Part of a small language model's weights.
Size: 10 layers, width 64, 2 heads of 32 (1 for keys and values), MLP 256 SwiGLU, vocabulary 2048, 0.748M parameters.
Training: a variant of Muon for these matrices, 140M tokens, 4270 steps.
Each number is 128 + 32 x the weight over the matrix's rms, rounded and kept within 0 to 255. Layers, rows and columns count from 0.

# layer 5 MLP gate, 256x64, rms 0.527, rows 87-153, columns 0-31
[[109 148 152  66 195 115 173 143 120  98 192 136 173 166 153 141 134 142 135  80 114  82 175 136 144  96 129 179 134 188 145 203]
 [152  89 154 134 168 162  83 151 115 168 164 175 116 142 129 140 102 142 154 129 144 133 198 103 116  96 179 147 147  87 122 127]
 [118 100 184 160  79 121  40  93  95 114 109 112  97 112 136 127 102 155 203 144 147  40  85 101 114 145 154 147  73 138 152 114]
 [ 78 126 141 100 134 140 147  96 174 141  85 124  86 132 191 123 143 144  67 167  74 157 168 102  91 132 161 165 117 127 202  97]
 [128 132 203 185 161 120 133 112  63 111  72  99 105  95 156  84 129 164 155 109 141 117 122 183 124 160 152 134  53  78 151 167]
 [103 112 114 240 144 133 146 143 181  96 111 183 126 111 131 125 139 126 147  85  99 169 140  74 112 149 121 124 136 136 190  77]
 [106 130 137  89 112 167 156  82 117 109 110 114 120 145 204 168 132  50 137 128 189  88  85 173  94 109 168 153 101 160 145 113]
 [107 129 166  62  99  58 177 169 106  75 171 156 109 124  85 118 102 125  99 124 174 119 116 115 136 107 141  99 159 116 170 113]
 [170 137 105 121 136 136 134 107 134 163 133 113 115 173 157 122 108 107 150  98 122 106 124 147  62 163  94  94 127  72 126  85]
 [ 69 151  85 137 143 134 166 118 131  57 139 117 149 134 109 115  94 117 166 100 100 105 163  95 134 102 120 159 116 151 145 109]
 [170 133 146 127 136 133 124 111 166 199 132 101 163 180 136  88 168 144 109 117 141  87  98 127 147 158  93 139 120 116 131  91]
 [141 108  90 108 127 133  64 131 142 171 150 188 159 120 224 193  77 146 118 141 153 140 139 122 133 115  55 146 191 117 118 125]
 [134 117 114 101 116 153 140  88 163 145  87 136  74 132 115 131 148 113 152 113 124 121  82 162  97 148 136 131 127 124 151 129]
 [126 133  91 144 149 119 117  81  92  74 151 176 103 104 114 129 156  83 167 112 141 137 100 111 103  87  66 112 152 152 142 156]
 [154 125 133 178 133 187  94 175 136 112 159 166 205  86 119 141 139  95 120 118 102 164 107 135 124 107 172 122 113 102 123  87]
 [ 85 196 136 132 116 127 125 191 139 141 178 122 155 160 145 127  74 104 160 155  88 133 101 150 137 150 138 102 169 141 149 118]
 [ 96  78 171  89 134 149 129 119 125  88 137 192 109  68  85  82  77 126  94 102 115  82 136  89 128 164  84 119  87 159 142  83]
 [142  21  63 111 170 129 155 151  92  72 181  95 111 175 119 145 183 144 158 117  95  87  83 100 121 114 142 154 143 168 140 134]
 [114 130 134  87  90 130  98 143 161 152 140  84  91 228  99 122 170 110  92 140  64 144 203  74 178 171 183  86 140 155 107 145]
 [118 126 155  97  95  57 162 156 128 145 196 174 109 166 163 117 101 150 123 113 118 100 160  92  69 144  64  88 158 111  79 117]
 [145  81 120 139 187 110 167 162 169 133 133 111 150  83  56 100 150 108 116 115 161 131 136  55 120 132 174 119 181 125  61 134]
 [ 80 139 119 117  95  53 152 198 142 128 148 113 120 100 139 106 159 108 170 107 101  62  92  69 133 120 156 135 148 113 149 156]
 [117  54 183 149 146 152 136 180 134  91 144 127 120 115 137  98 163  95 165 116 100 122 131 151 151 124 102 121 126 119 120 140]
 [152 116 119 155 129 134 148 106 168 157 127  92 134 171 160 150  97  65 131 105 107 162 111  82 117 120 126 120 135 122 141  55]
 [178 115  79 196 180  85  69 196 189 102 146  93 164 117  92 129 110  98 131 132 183 153 166  81 130 161 153  95  81  69 127 113]
 [238  87  78 148 160 147 124 114 120  93 156 160 100 136 101 110 121 125 159 128 138 170 142  89 112 159 164 156  73 130 170 116]
 [128 153 127 128  82 203 124  81  85 107 117 108 131  94 174  92 177 175 159 113 180 118  93 140 175 115 154  70 128  91 214 172]
 [136 174 106 163 134 102 151 123 138 115 114 120  87 109  63 123 143 138 135 126 112 131 123  70  78 101  89  90 202 137 114 129]
 [113 132 207 160 116 137 115 110 180 147 107 125 123 116 111  96 103 131 121 152  77 128 148 133 180  86 122 150 151 103 163  54]
 [164  79 141 133 135 106 106  74  82  73 101 126 163 125 123 110  97 142 112 157 167 157  96  89 162 161 127 132 139  81 173 156]
 [179 163 114 115 190 146 151 122 130 122 195 135  98 143 126  90  82 111 129 208 111 137 126 146 170 136 105 157 123 123 129 106]
 [174 129 141 106  94 158 126 191 154 142 104 192 141 172 124 127 157 118 140 190 101 139  85 123 121 126  99  89 153 129 123  99]
 [104  65 104 127  69 104 170  99  94 117 125 181  93 155 166 104 128 168 173 108 138 115 137 139  93 134 134 157 103 194 136 143]
 [ 91 136 109 100 119 117  96  95 139 116 122 121 143 120 178 122 156 155 111 129 139 128 182 138  72 122 169 119 188  87 148 136]
 [ 90  91 157 125  98 155 122 115 130 138 102 122  86 139 122 164 145 106 165 148 166 154 123 156  46 146 131 109 188  39 197 137]
 [ 90 159 117 133 157 106 142  75 119 182 141 163  81  80 122 172 104 104 115 113 138 138 113  94  68  91 173 155 140 143 170 174]
 [117 164 118 129 155  90 101 147 162 122 111 134 130  65 173 187 158 121 119 146 101 159 132 114 151  64 115 125 138 124 214 152]
 [ 62  65 130 155  72  55  92 175 139 146 152 128 135 116  96  74 186 103 169 124  84 150  95 170 107 154  99 124 138 120 168 163]
 [149 124 140 178  87 110 181 149 103 117 106 140 107 104 168 136 151  80 159 115 136 135 104 123 125 139 112 148 103  80 185 146]
 [ 60  80 167  90  92  83  98 122 151 114 144 154  99 168 138  98 135 144 190 112 203 113 105 113  99 118 119 131 144 135 139 138]
 [170 148 159 117 177  98  72 145  80  80  55  85  89  59  96 150 156 148  66 134 151  42 179 100 179  83 141 119 148 122 165 103]
 [ 86 153  84 107 149 141 124 179 210 133 151 133 167 153  93 109 150 132 169 126 140  69 176 126 132 122 116  98 125 134 155 122]
 [145 114 143 147  72  61 104 122 134 124 134 171 146 105 190 105 107 102 171 152 151 100 114  76  54  93 187  89 142 105 145  86]
 [134  93 154 173 134 133  80 123  74 133  90 139  62 179 138 131 170  88 128 102 144  91 166  84 127 140 173 183 133 160 127 138]
 [138 121 144 134 120  44 130 146  86  88 193 142 151 139 153 126 145 107 178 138 111 146  82  98 140 131 103 129 140 114 150 151]
 [118 125  94 152 136 146 181 169 122 142 177 138 119 128 130 150 126 119 141 112  83  67 167  77  73 115  85  90  73 172 129 148]
 [155 144 132 128 127 176 116 135 145 128 120 127 137 116 128 122 132 109 136 145  60 124  92 124 128 133 144 132  59 148 144 147]
 [138 111  77 128 127 128 115 129 140 111 107 118 100 157 159  59  69 179 138 119 150 152 151 153 118 157 102  83 145 121 125 160]
 [123  95  86 148  92 128 117 136 147 140 137 100 205 105 135 155 110 134 161 105 164  82  78  87 151 131 148 122 114 142 144 134]
 [116 110  28 111 170 149  87 152 242  92 120 128  90  98 177 142  94 155 158 157  82 166 139  98 129 133 160 109 120  93 111 198]
 [140 130 104 161 160 169 134 119 132 181  80 124 119 115 103 169 189 129  95 135 146 146 135  79  95 147 135 129 156 114 132 144]
 [161 152 178 165 174 150 144 139 131 125  90 173  86  75 129 106 137  74 164 142  62 177 134 125 104 115 116 155 103 120 153 113]
 [124 112 135 148 160  95 148  93 124 114 167 153 140 107 137 126 141 101 111 109 130 156 147 110 151 105 151 122  62 112 118 120]
 [113 146 190 169 135 125 114  97 103  78  75  95 135  77 150 102 153 151 155 141  93 145 183 121 141 159  87 141 208 125 146 179]
 [108 135 154  92 169 117 118 130 109  95 167 129 135 122 132 138 144 183  96 135 160 150 115  57 127  79  67 137 146 123 146  86]
 [141 152 111 110 209 171 153 107 145 129 123  67 157 105  93 140 124  98 165  99 107 153 189 106 127 102 109 140 131 159 116 141]
 [113 169 184 102 169 113 110  95 184 135 138 133 147 170 135 113 137 163 119 123 120 153 162 165 164  69 103 126 130  89 109 130]
 [ 71 173 126 122 119 116 164  77 143 115 108 126 162 149  47 109 126 136 224 144 127 129  87 125  54 184 164 120  98  77 141 130]
 [121 129 133 110 110 117  83  65  99 117 163 118  99 100 160 140 134 123 118  89  87 131 113 146 150 164 113 136 106 151  96 159]
 [107 140 129 102  97 145 108 142 148 102 141 142 121  76  90 119 108 126  92 132 144 183 176 128 155 133 111 155 106 121 103 101]
 [141 118  98 179 160 132 112  94 113 150 133 124 106 125 188 124 122 117 166 112 148 111 100 182 147 145 140 101 123 128 133 139]
 [172 122 158 109 162 126  94 118 127 141  94 129 128 162 159  99  78 130 161 135 173 130  77 162 100 121  99  95 134 142 199 134]
 [126 121 113 108 152 150  79  98 107 123 126  99 163 114  94  82 188  94  62 116 145 137  93 132 152 197 161 140 166  97 135 150]
 [148 133 172  66 141 133 129 142 113 109 101 110  76 149 167 159  96 122 128 145 125 102  94  99  96 125 136 108 113 105 124 185]
 [116 116  72 140 170 135  27  86  98 118 163 166 182 117 100 136 131  76 152 208 117 105  96 126 158 121 146 100 162  91 154 103]
 [ 96 101 157 119 139 106 127 160 133 112 141 148 112  72 115 139 135 101 158 145 149 141 118 171 134 151  50 121 150 181 196 114]
 [161  77 121 114 170  97 126  92 111 103 136 101  86  83 135  97 137  83 109  73 102 115  98 174 166 108 130 139 117 106 133 141]]
# layer 5 MLP up, 256x64, rms 0.483, rows 87-153, columns 0-31
[[142 137 134 181 158 145  94 106 156 131  68  80 130 103 167 153 198 124 169 149  63 166 140  43 136 153 138 160  84 152 119 142]
 [169 123 155 114  96 124 121 110 132 157 121 133  91  99 158  66  88 164 177  88 146 133 147 124 112 166 148 178 112 165 118 151]
 [132 118 155  77 151 133  36 138 148 155 113 131 123 130 110 178  99 100 122  86 105  98 124 107 166 136  78 133  98 100 122 134]
 [188 170  92 132  64 133 140 108 178 207 197 155 109 160 115 123 144 125  98 111  63 102  94 169 120 108 112 166 110  84 169 117]
 [102  86  95 135 105 109 144 124  92 165 177 113 140 149 124 215 129  80 134 147 109 141 141 129 173 155  89 159 121 134 131 118]
 [127 155 106 143 164 119 227 171 181  91 133 151 126 138 124 187 139 206  89 148 135 119 102  66 117  85 102 103 130 179  72 116]
 [100 162 143 191 152 103 141 139 116 179 174 124  77 115 122 153 102 175 107 178 138 120 120 162 102 214 113 124  99 105 138 156]
 [115  86 108 147 180 118 108 103 148 138  99 167 154 133 119 119 141 158 144 119 134 130 154 106  84 183 127 157 114  92 155 163]
 [162 206 120 139 172  82  69 105 137  61 163  51 158 111 139 202  60 179 189 205 116  80 155 115 202 146 160 102  81 127 143 128]
 [114 101 160  93  82 131 172 118 181  85  93 117 134 106 131 151 164 128  87 150 116 108 187 169  99 143 109 124 210 118  70 121]
 [ 91 145  81 114 104 140 169 111 122 134 113 126 127  96  92 160 150 104  81 166 108 166 114  92  89 119 121 147  95 140 132 148]
 [128 103 178 153 153 118 184 113 126 103  70 104 174 128 169 148  96 118 120  89 113 174  96  95 116 118 190 167  85 184 146 176]
 [106 142 173 130 115  85  99 145 178 159 113 126  86  72 150 100  68 114 112 123 171 130  99 159 113 140 119 152 162 143 155 138]
 [ 74 135 175  54 151 149 115  80 169  76 131  87 134  95  86 174 160 180 129 137 167 116  87 137  87 173 176 176 124 143 116 117]
 [117 133 164 116 158 124  55 137 154 178  95  92 128 128 173 132 115 134 104 106  97 148 138 105 148 130 121 116 167 168 158 134]
 [ 94 107  84 172  81 112 153 138 151  88 199 147 138 105  90 189 156 145  80 101 112 114 192 151 162 138 148 105 112 146  90 117]
 [156 148  96  61 170  73 101 124 137 108 113 144 117 105 151  92 163 138 112 106 208  70 120 146 185 102 172 131  83 210 165 147]
 [159 131  83 157 105 123 109 140 143 142 141 169 130 166 141 139 130  72 120  86 124 119 103 107 129 201 111 140 120 189 125 133]
 [124 164 147 101  99 108 155 123 136 113 191 130 122 150 130 135 133 187 114 202 143 206 137  79 171  81 146 148  70  79 209 166]
 [ 92 198  67 115 128  83  79 161 112 109 190  78 131  93 134 123 149 170 127 119 161  97 116  99 191  87 156 136  95  58 160 161]
 [111 127 169 150 150 100  81 133  75 181  65 106 118 125 115 127 116 135 160 131 156 117 152 126 116 184 145 132 166 103 148  97]
 [134 159 140 111  91 108 130  91 149 133  86  71 142  76 128 105 111 157 145 142 145 140 169 136  87  76 168  97 175 126 174 187]
 [120 125 120 120 119 119 163 132 187 112 128 177 169 136  83 102  55  53  99 141 132 142 154 162 106 126  94 191 160 233 170 141]
 [167 136  62 123  43 147 164 133 132 107 114 151 156 145  94 123 156 101 137 123 115 116  57 157 144  87 140 111 152  60 130 141]
 [117 160 116 145 151 120 147 105  92 115 237 200 158 146 117  92 119 118 147 108  79 141 132  64  84 112  92 183 145 103 161 113]
 [173 114 178 179  83 136 133 107 162  84  90 162 108 142 131 176 136 156  82 130 179 177 116 107 182 202 155 116 153 128 118 132]
 [173 109 158 150 140 131 141 114 146 103 134 121 109 155  60  80 144  86 111  67 163 174 121 124  89 134 171 165 114 113  82 150]
 [110 145 101 146 120  96 151 122 161 114 174 123 107  70 147 184 162 124 202 151 124 138 100 144 101 120  56  98 124 115 103 181]
 [129 129 119 120 127 135 136 199 100 117 127 102 127 106  97 153  94  78 125 104 114 170 121  68 131 129 105 111 188  83 220 113]
 [192 112 118 174 150  99 117 111 106 127  75 129 121 103 135 121 119 133 112  68 137 127 100  99 178 107 122  91  94 116 123 168]
 [127 157 161 146  85 145  98 147 157 147  55 122 163  98  96  95 146 116  79 164 190 120 139  99 169 145 143 105 169  79 133 159]
 [155 136  59  91 139 124 116 120  99 136 139 137 145 104 126 110 119 146 137 123 205  95 181  77 126 113 124  75 101 134 165 154]
 [114  92 142 163  91 103 133 170 120 123  97 135 141 116 130 139 160 111 151  86  72 117 105 138 104 141 123 109 109 136 128 133]
 [ 78 175 119 144 130 129 158  90 158 154 176  74 112 166 143  76 110  86 154  91 108  95 165 146 150 130 154 133 104 120 127  87]
 [126 101  96 139 149 104 213 182 136  59 121  96  85 127 101 170 175 115  95 112 122 155 107 130 165 141 109 193 136 167 133 139]
 [ 95 142 141 121 116 146 127 181 108 157 176  86 142 114 196 156 118  65 124  82 114  99 115 114 139 132  87  85  80 164 106 103]
 [157  86 136 139 111  98 125 117 122 164  96  86 113  78 145 131 181 141 157 114 135 129 151 102 130 109  98  98 128 132  95 142]
 [ 95 169 111 154 108 152 129 125 122  78 144 153 168 143 158 167 105 146  97  99 125 128 112 116 111 191 131 124 126 128 138  99]
 [ 80 175 128  96 136 206 173 143 187 154 135 119  95 208 145 166 124 137 127 101 128 115 122 134 115 172  89 105 144 148  97 129]
 [164 116 148 182 101 205 125 104 138  87 151 114  92 109 130 131 173 150 141 114  94 160  79 187 127 130 138 140  75 122 145 110]
 [150 151  80 172 108 147 127  88 162 173 129 172 118 115 138 148 113 158  97  89 129 208 149 172  87 143 148  71 142  52 115  84]
 [168 140 138 179 180 164 162 109 153 111 131 197  88  81 156 101 179 110 117  99 124 172  98 178 128 133 119  99  98 140 108 113]
 [131 136  37  49 133 104 120 114 139 137  92 184 100 135  58 143 157  97 170 144 175 108 131  99 131 143 175 186 139 122 118 105]
 [119 129 102 194 146 120 117  40 104  92 138 119 144  79 132 183 124 144 129 166 142 183 135 159 154 153  70 127 167 110  67 133]
 [140 133  89  72 103 119 129 153 161 115  97 135  89 126 108 176 150 158 107 102 123 110 161 122 140 142 142 109 123 150 101 114]
 [114 131 190  75 132 165  74 164  92 174 124 173 102 137 112  93 148 166 132  77 146 121 115 135  70 116 153 109 181 124 101 104]
 [ 75 112 129 139 132 152 118 149 140 117 141 145 146 109 136 155 122 153 156 129  80 164  88 165  85 134 136 130 123 157  73 146]
 [103 146 112 146 165 169 106 101 111  94 141 132 121  87 104 154 112 153 110 142 157 118 101 143 121 180 113  94 124  82 152 178]
 [ 50 129  83 148  70  89 130 174 122  79 121 163 168 112 145 177 113 138  95 117 124 123 116  78 142  92 142 139 161 153 144 212]
 [121 114 218 157 102 153 117  89 164 170  90 153 147 228  85  62 122 110 139 137 144 200  81 161 137 125 205 117 106 108  78 115]
 [111 125 124 134 150 117  64 106 126 142  92 138 144  85 116 100 134 150 103 123 122 103 146 134 138 106 149 137 101 121 105 144]
 [124 165  65 150 117 103 195 158  93 132 141 185  84 163 123  88 140 126 123 183 144 126 108  93 165 180 133 153 157 153 112 136]
 [145 177 175 136 146 129 111 133 147 158 136 139 167  71 173 124 112 145 122 154 125 154 148 166 146 154 112 107 120  74 127  70]
 [124 111 145 137 108  82  90 156  58 189 176  50  96  90 128 146 125 127  81 150  90 100 152  94 179 147 137 129 142 207 127  77]
 [123 154 150 163 168 112 111 164 149 118 121 113 134  92 113 116 153 114 194 178 138 150 114 139  72 168 207 151 108 124 140 172]
 [ 53 140 153 104 172 152 186 158 189 121 107 155 181 193 114 175 100 127 133  74  98 108 148 128 113 159 162 102 175 136 140 160]
 [146  70  79 114 121 135 145  98 132 155 149 159 127 196 132 131 157  98 122 176 132  45 166 141  88 129  64 105 166 139  82 128]
 [113 114 108  75 145 127 155 170 175 185 108  86  45 162 160 141 149 153 130 161 136 124 143 172 124 106 152  98 150 211 166 145]
 [ 89 133 148 126 114 168 150 118 123 105 149 138  96  52 113 100 143 200 153 127  78 178 134 153 101 121 206 107 143  91 120 132]
 [164 181 119 148 149 146 139 218 163  88  68 150 102 117  92 118 178 125 192 150 118 120 117 110 142 101 129 173 116 140 131 122]
 [118 170 151 123 147 122 130 182 105 141 147 106 155 132  95 160 130 144  95 140  88 185 165 137 134  79 190 130 141 130 159 132]
 [129 132 122 122 185 189  88 172 105  91  67 154 174  88 127  98 119 149 123 158 145 122 125 163 142 136 173  92 125 154 145 178]
 [116  95  83 166 133  80  54  92  75 172  65 156 142  87 120 107  77 172 124 134 151  82 163 137 164 183  95 186  95  58 156  84]
 [114  60 178  87 180 162 131 129 155 157 144 148  90 106 146  91 103 136 142  95  97 143 225 153 141 123 109 138 125 126 124 168]
 [ 51 160 139 134 143 180  80 171 161 156  96 144 125 126 171 109 121 184  95  77 143 123 112 162 125 200 124 168  90 120 137  93]
 [127 125  96 177 186 109 120 144 137  69  84 142 178 115  75  56 107 119  95 186 146  75 167 140 126  99 139 114 113 133 164 108]
 [212 134 135  90 135 135 121  80 154 100 114  75 103  95 154 140 169 114 110 123 111 106  85 119 111 144 122 163 150 120 155 128]]
# layer 5 MLP down (transposed), 256x64, rms 0.237, rows 87-152, columns 0-31
[[137 156 120 157 145 192 193 124  70 114 177 133 158 158 122 129 125 153  97 110 186 150 150  67 124 110 185 125 143 122 107  91]
 [132 110 123 128 113 147  93 136 183 130 167 114 104 168  54  97 156 125 155 131 183 118 144 201 115 122  96 163 116 148  98  89]
 [110 133  89 160 119 171 129 147 133  76  88  81 106  92  71 105 155 193  45  99 139 161 142 123 107 183 121 137 110 117 115  99]
 [132 144 123 144 165 116  80 149 133 104  83 195 125 136 107 113 134 110 151 102  64 151 164 162 132  78 152 127 129 118 146 136]
 [142  54 167 102 165 124 104 173 156 117  67 123 140 127 144 122 154 173 106 143 117 175 124  97 130 159 150 115 191 172 117 130]
 [133  80 169 124 129 152 127 149  92 161 178 153 130 110 159  77 142  94 119 132 122 148 120 233 134 151 147 105 101 131 133 117]
 [127 174 188 135  70 126 111 116  85 108 138 132 137 105 168 110 139 142 159  74 127 129 132 132 159  90 175  99 129 146  84 145]
 [137 136 166 122 141 139  80  65 117 120 160  75 119 146 133 111 148  73  82 155 177 122 162  81  71 115 120 143 106 117 154 121]
 [100 164 140 102 164 172 140 164 119  68 110  70  74 158 141 141  65  74 140 118 102 135 169 183 101 152  71 105  79 142 121  96]
 [119 143 150 132 145  92 167 149 102 173 144  90 116  47 109 119 151 156 151 141 164 122  89 109  90  74 110  46 107 147  85 147]
 [145 157 103  81 154 150 113 136 115 127  77 136 100 130 102 103 165 171 121 188  95  61  99 140  78 162  72  68 133 147 122 180]
 [142  93 148 110 154 114 116  94 140 118 149 147 144  42 145 126 192 114 160 127  94  80  67 136  97  86 177 150 163  87 158 139]
 [ 92 109  65 159 115 103 114 125  73 148 126 135  86 101 151 137 163 140 155 104 110  99 134  92 102 106 113 173 111 120  86 160]
 [137 154  88 115 142 128 133  82  97  63 112 140 179 117  89 124 133 118  93 117 126 145  84 111  99 165 130  94 154 115 181 132]
 [ 93 123 103 100 154 114 154 167 125 141 101 143 122 120 108 142  77 195 103 156 160 126  92 150 143 153  89 137 104 176 149 159]
 [190 133 103 137 118 138 185 145 145 102 123 106  56 199  72 133 195 109 109 111 107 140 120 138  99 120 130 116 192  88 167 138]
 [ 98 161 128 160 110  77 127 140 221 125 198 119 142 125 145 115 172 136  90 118 154 103  77 117 155 183 111 154 116 120 149 134]
 [141 199 138 146 124  60 113  95 110 143 105 125  84 120 162 130  71 124 151 104 120 132 164  65 146 132 108  90 121 130 185  98]
 [158 175 151  90 128  98 144 110  59 156  99 158 148  82 123 205 149 122 144 124 107 161 130 145  74 189  83 108 198 135 159 101]
 [117 133 115 153 117 148 141 168 141 108 122  89 172  76 172 156  85 164 165  94   2  93 139 173 180 153 213 145  81 150 187 117]
 [130 142 183 134 135 105 142 191 114 184  66 151 138 154 141 117 102 152 123  96 143 104 131 166 105 135 110 178 141 102 109 150]
 [109  97 145 107  37 140 121 114  90 157 150 106  89 147  73 122  99 107 147 108 213 103 151 187  54  63 149 139 155 167 133  92]
 [190 226 116 159 155 110 140 104 143 113 109  90 182 144 120 106 138 132  53 145 137  99 206 100 126 147 131 119 146 166 123 159]
 [125 148 123 100  95 192 118 139 175 145 108 189 125  96 142  89 158 167 114 229  95  91 131 128 108 131 152 172  90 140 169 115]
 [178 100   8 129 160 164 127 121 128 152 151 123 133  68 132 153 144 149 143 171 141 112 112 112 160 183 129 119  73 157 135 147]
 [ 62 168 169 123  73 152 147  94  80  88 177 108  70  95 140 174 147 131 116 150 103 150  80 180 163 135 105 119 122 200 109 127]
 [106 115 126 140  53 177 153  77 115 182  82 181 102 146 127  88 128  96 117  87 129 132 106 101  38 142 185 137 123 112 124 130]
 [142 102 107 111  87 112 111  95 126 111 111 114 180 154 122 109 108 141 125 118 145 132 150 177 160  84  91 167 106 184 141 126]
 [142 170 100 142 128  95 112 132 139 162 157 121 169 149 135  81 120 151 118 150 118  88 114 101 108 137 124 141 108 129  90  82]
 [157 154 141  76 102 144 122 149  85 130 105 147 155 126 113 145 128 120 160 119 118 149 158 155 124  84 113 116 146  92 120 145]
 [109 168 115 153 123  82 122 101 104 119  98  87 102 114 132 155 107  83 154 134 125 146 105 155 110 155 103 138 142 214 166 176]
 [ 87 105 130 136  99  88  88 179 163  79 122 203 123 147 116 143 117 135 140 176 106 174 151 123 107 136 144 108 170  90 119 114]
 [134 132 155  65 167 106 147 191  93 115 107 109 170 116  94 101  91 152 124 121 157 153 166 165  99  87 169 107 164 138 146 169]
 [139 143 135 130 124 156 131 148 149 113 114 133 130 138 118 174 123 181 149 143 110 121 118  93 144 116 106 158 108 145  89 112]
 [125 141 127 101 108  57 107 121 119 131 189 170 193 111 111 177 137  69 192  95  88 113 171 115 129 143 106 121 102 126 109 113]
 [134 206 136 118  76 128 156 138  84 109 138 156 102 115  71  76 109  99 155  75 179  96 119 158 128 119  50 155  99 161 213 158]
 [ 81 111 162 110 146  75 109 140 115 144  82  64 104  96 138 164 140 143 162 152  88 180 102 141 165  93 117  76 155 119 127 144]
 [109 148 149 117 118 140 107 173 116 143 163 168 134 140 121 134 130 133 125  85 107 131 138  92 137 108 166 104 191  73 146 119]
 [154 161  68  71 113 149 159  95 123 150 113 180 122 119  88 154 142 143 108 168  91 131 130 142  91 119  97  93 147 151 123 104]
 [ 90 129 183  70 130  91 128 123  92 125 141 115 148 176 197 166 103  82 147 129 132 126 148 119 152 136 149  99 105 140 133 114]
 [124 134  86 127  88 143 111 178 204 137 133 172 183 117 134  46 153 124 187 138 105 113  85 113 105 151 145 137  85 185 136 201]
 [162 167 188 174 144 140 157 116  57 109 110 149 142 127 123 116  84  88 151 110 162 159  87 208 154 169 222 152  87 185 126 115]
 [159 175 149 108  84 106  88 141 176  93 178 132 134 152 129 148 107 115 116 158 100 142 128 199 143 207  85 113 110 160  85 141]
 [156 148 123 122 122 161 169  85 164 104 180 106 144 197 134 132 112 123 160 123 143  83 139  87 127  42 131 141 104 122 140  77]
 [ 93 178 172 137 109 162 133 139 184 148 138 154 100 142 125 144  94 129 156 136 162 128  64 143 124 135 190 144 150 140 141 206]
 [160 159 130  91 110 106  99 144 173 106 130 143  82  93 140 135 147 169 105 163 158 192 135  93 117 106 139 113 191  80  82 182]
 [186 113 115 117 132 128 159 126 178 111 104 101 102 122 144 117 148 141 151 123 114 165 131 117 129 158 150 113 136 130  65 129]
 [144  95 112 117 121 134 148 148 137 145  91  93 165 110 103 101 153 122 142 105 163 164 138 102 107 126 116  95  85  74  80 143]
 [105 107 145 145 177 139 121 167 112  92 148  95 170 172 128  85  89 124 119  95 201 116 176 141 126 137 145 102 110 112  74 129]
 [146 150 144 167 127 157 143 138  82 133 138 137 154  97 120 137  93 108 151 128 116  81 141  88 139  85 163 126 154  48 151  72]
 [ 40  94  62 113 114 175 139 110 127 139 151 167 110 117 127 135 131 113 130 163 137 109 148  70 115  77 162 145 161  63 165 148]
 [146 172 136 160  85 138  89  98 131  74 153 120 163 152 129 106 129 122 128 108 144  81 117 126  94 111 148  68 164  96 136 113]
 [148 144 150 149 169  89 146  90  64 129 146 116  52 125 146 107 147 132 100 117 149 156 101 143 151 125 104  93 152  99 180 150]
 [104 112 160 162 162 139 171  82 166 100  96 130  84 101  99 123 140 166 224  83 164 117 122 155 101  99 173 116 121 156 176 165]
 [176  84  92 119 143 126 173 108  62 199 165 110 103 141 185 150 139  73  99 162  95  61 147 114  58 125 156 105 126 113 195 102]
 [ 90 142 139 161 202  82 124 141 118 118 100  74  85 165 147 195 142 118 124 131 118 159 185  82 143 129  42  99 160  94 131 155]
 [123 147  38 162 109 127 141 169 149 136 164 101 151 112 115 125 145 116 151 180  75  87  91 126  97 147 149  97  92  99 152 122]
 [103 178 121 125 154 154 227 151 122 114 168 152 155 148  70 112 103 152  97  66 131 199 196 124 119 112 119 135 148 200 108 104]
 [140 146 123 100 101  83 111 127 107 111 129 133 107 125 126 140 157 153 144  84 158 141 134 154 134 118 125 105  83  97 114 120]
 [119  89 130 130 129  92  85  75 119 125 136 131  94 154 170 133 123 173 111 143 136 169 125 135 109 147 118  95 145 123 110 123]
 [122 108 164 148 143 114 166 147 127 106 200 142  80 123 124 162 163 157 118 138  75 153 195  80 145 134 149 149 162 135 143 118]
 [129 117 100 152 131 142 124 113 125 176 124 132  99 175 125  82 132 127 126 153 106 158 173  76 118 107  87 137  90 122  82 194]
 [127 113  85 158  95  83  97 115  95 101 151 172 146 170 129  91  86 121 162 112  62 105 150 143  96 179 133 134  89 110 183  40]
 [100 127  58 119 134 129  86 118 135  91 127 154 128  62 142 136  75 219  96 192 143 110 114 205  93  88 142 175 109 135 154 127]
 [133 140 148 149 115  94 135 117 182 164 138 138 138 140 121 129 135 152 165  88 116 134 144  80 136  67 128 105 108 151  91  94]
 [119 104 122  94 124 115 125 157 135 167 117  81 138 139 126 185 160 153 114  75  90 182 130 143 125 156 126  99 110  91  87 153]]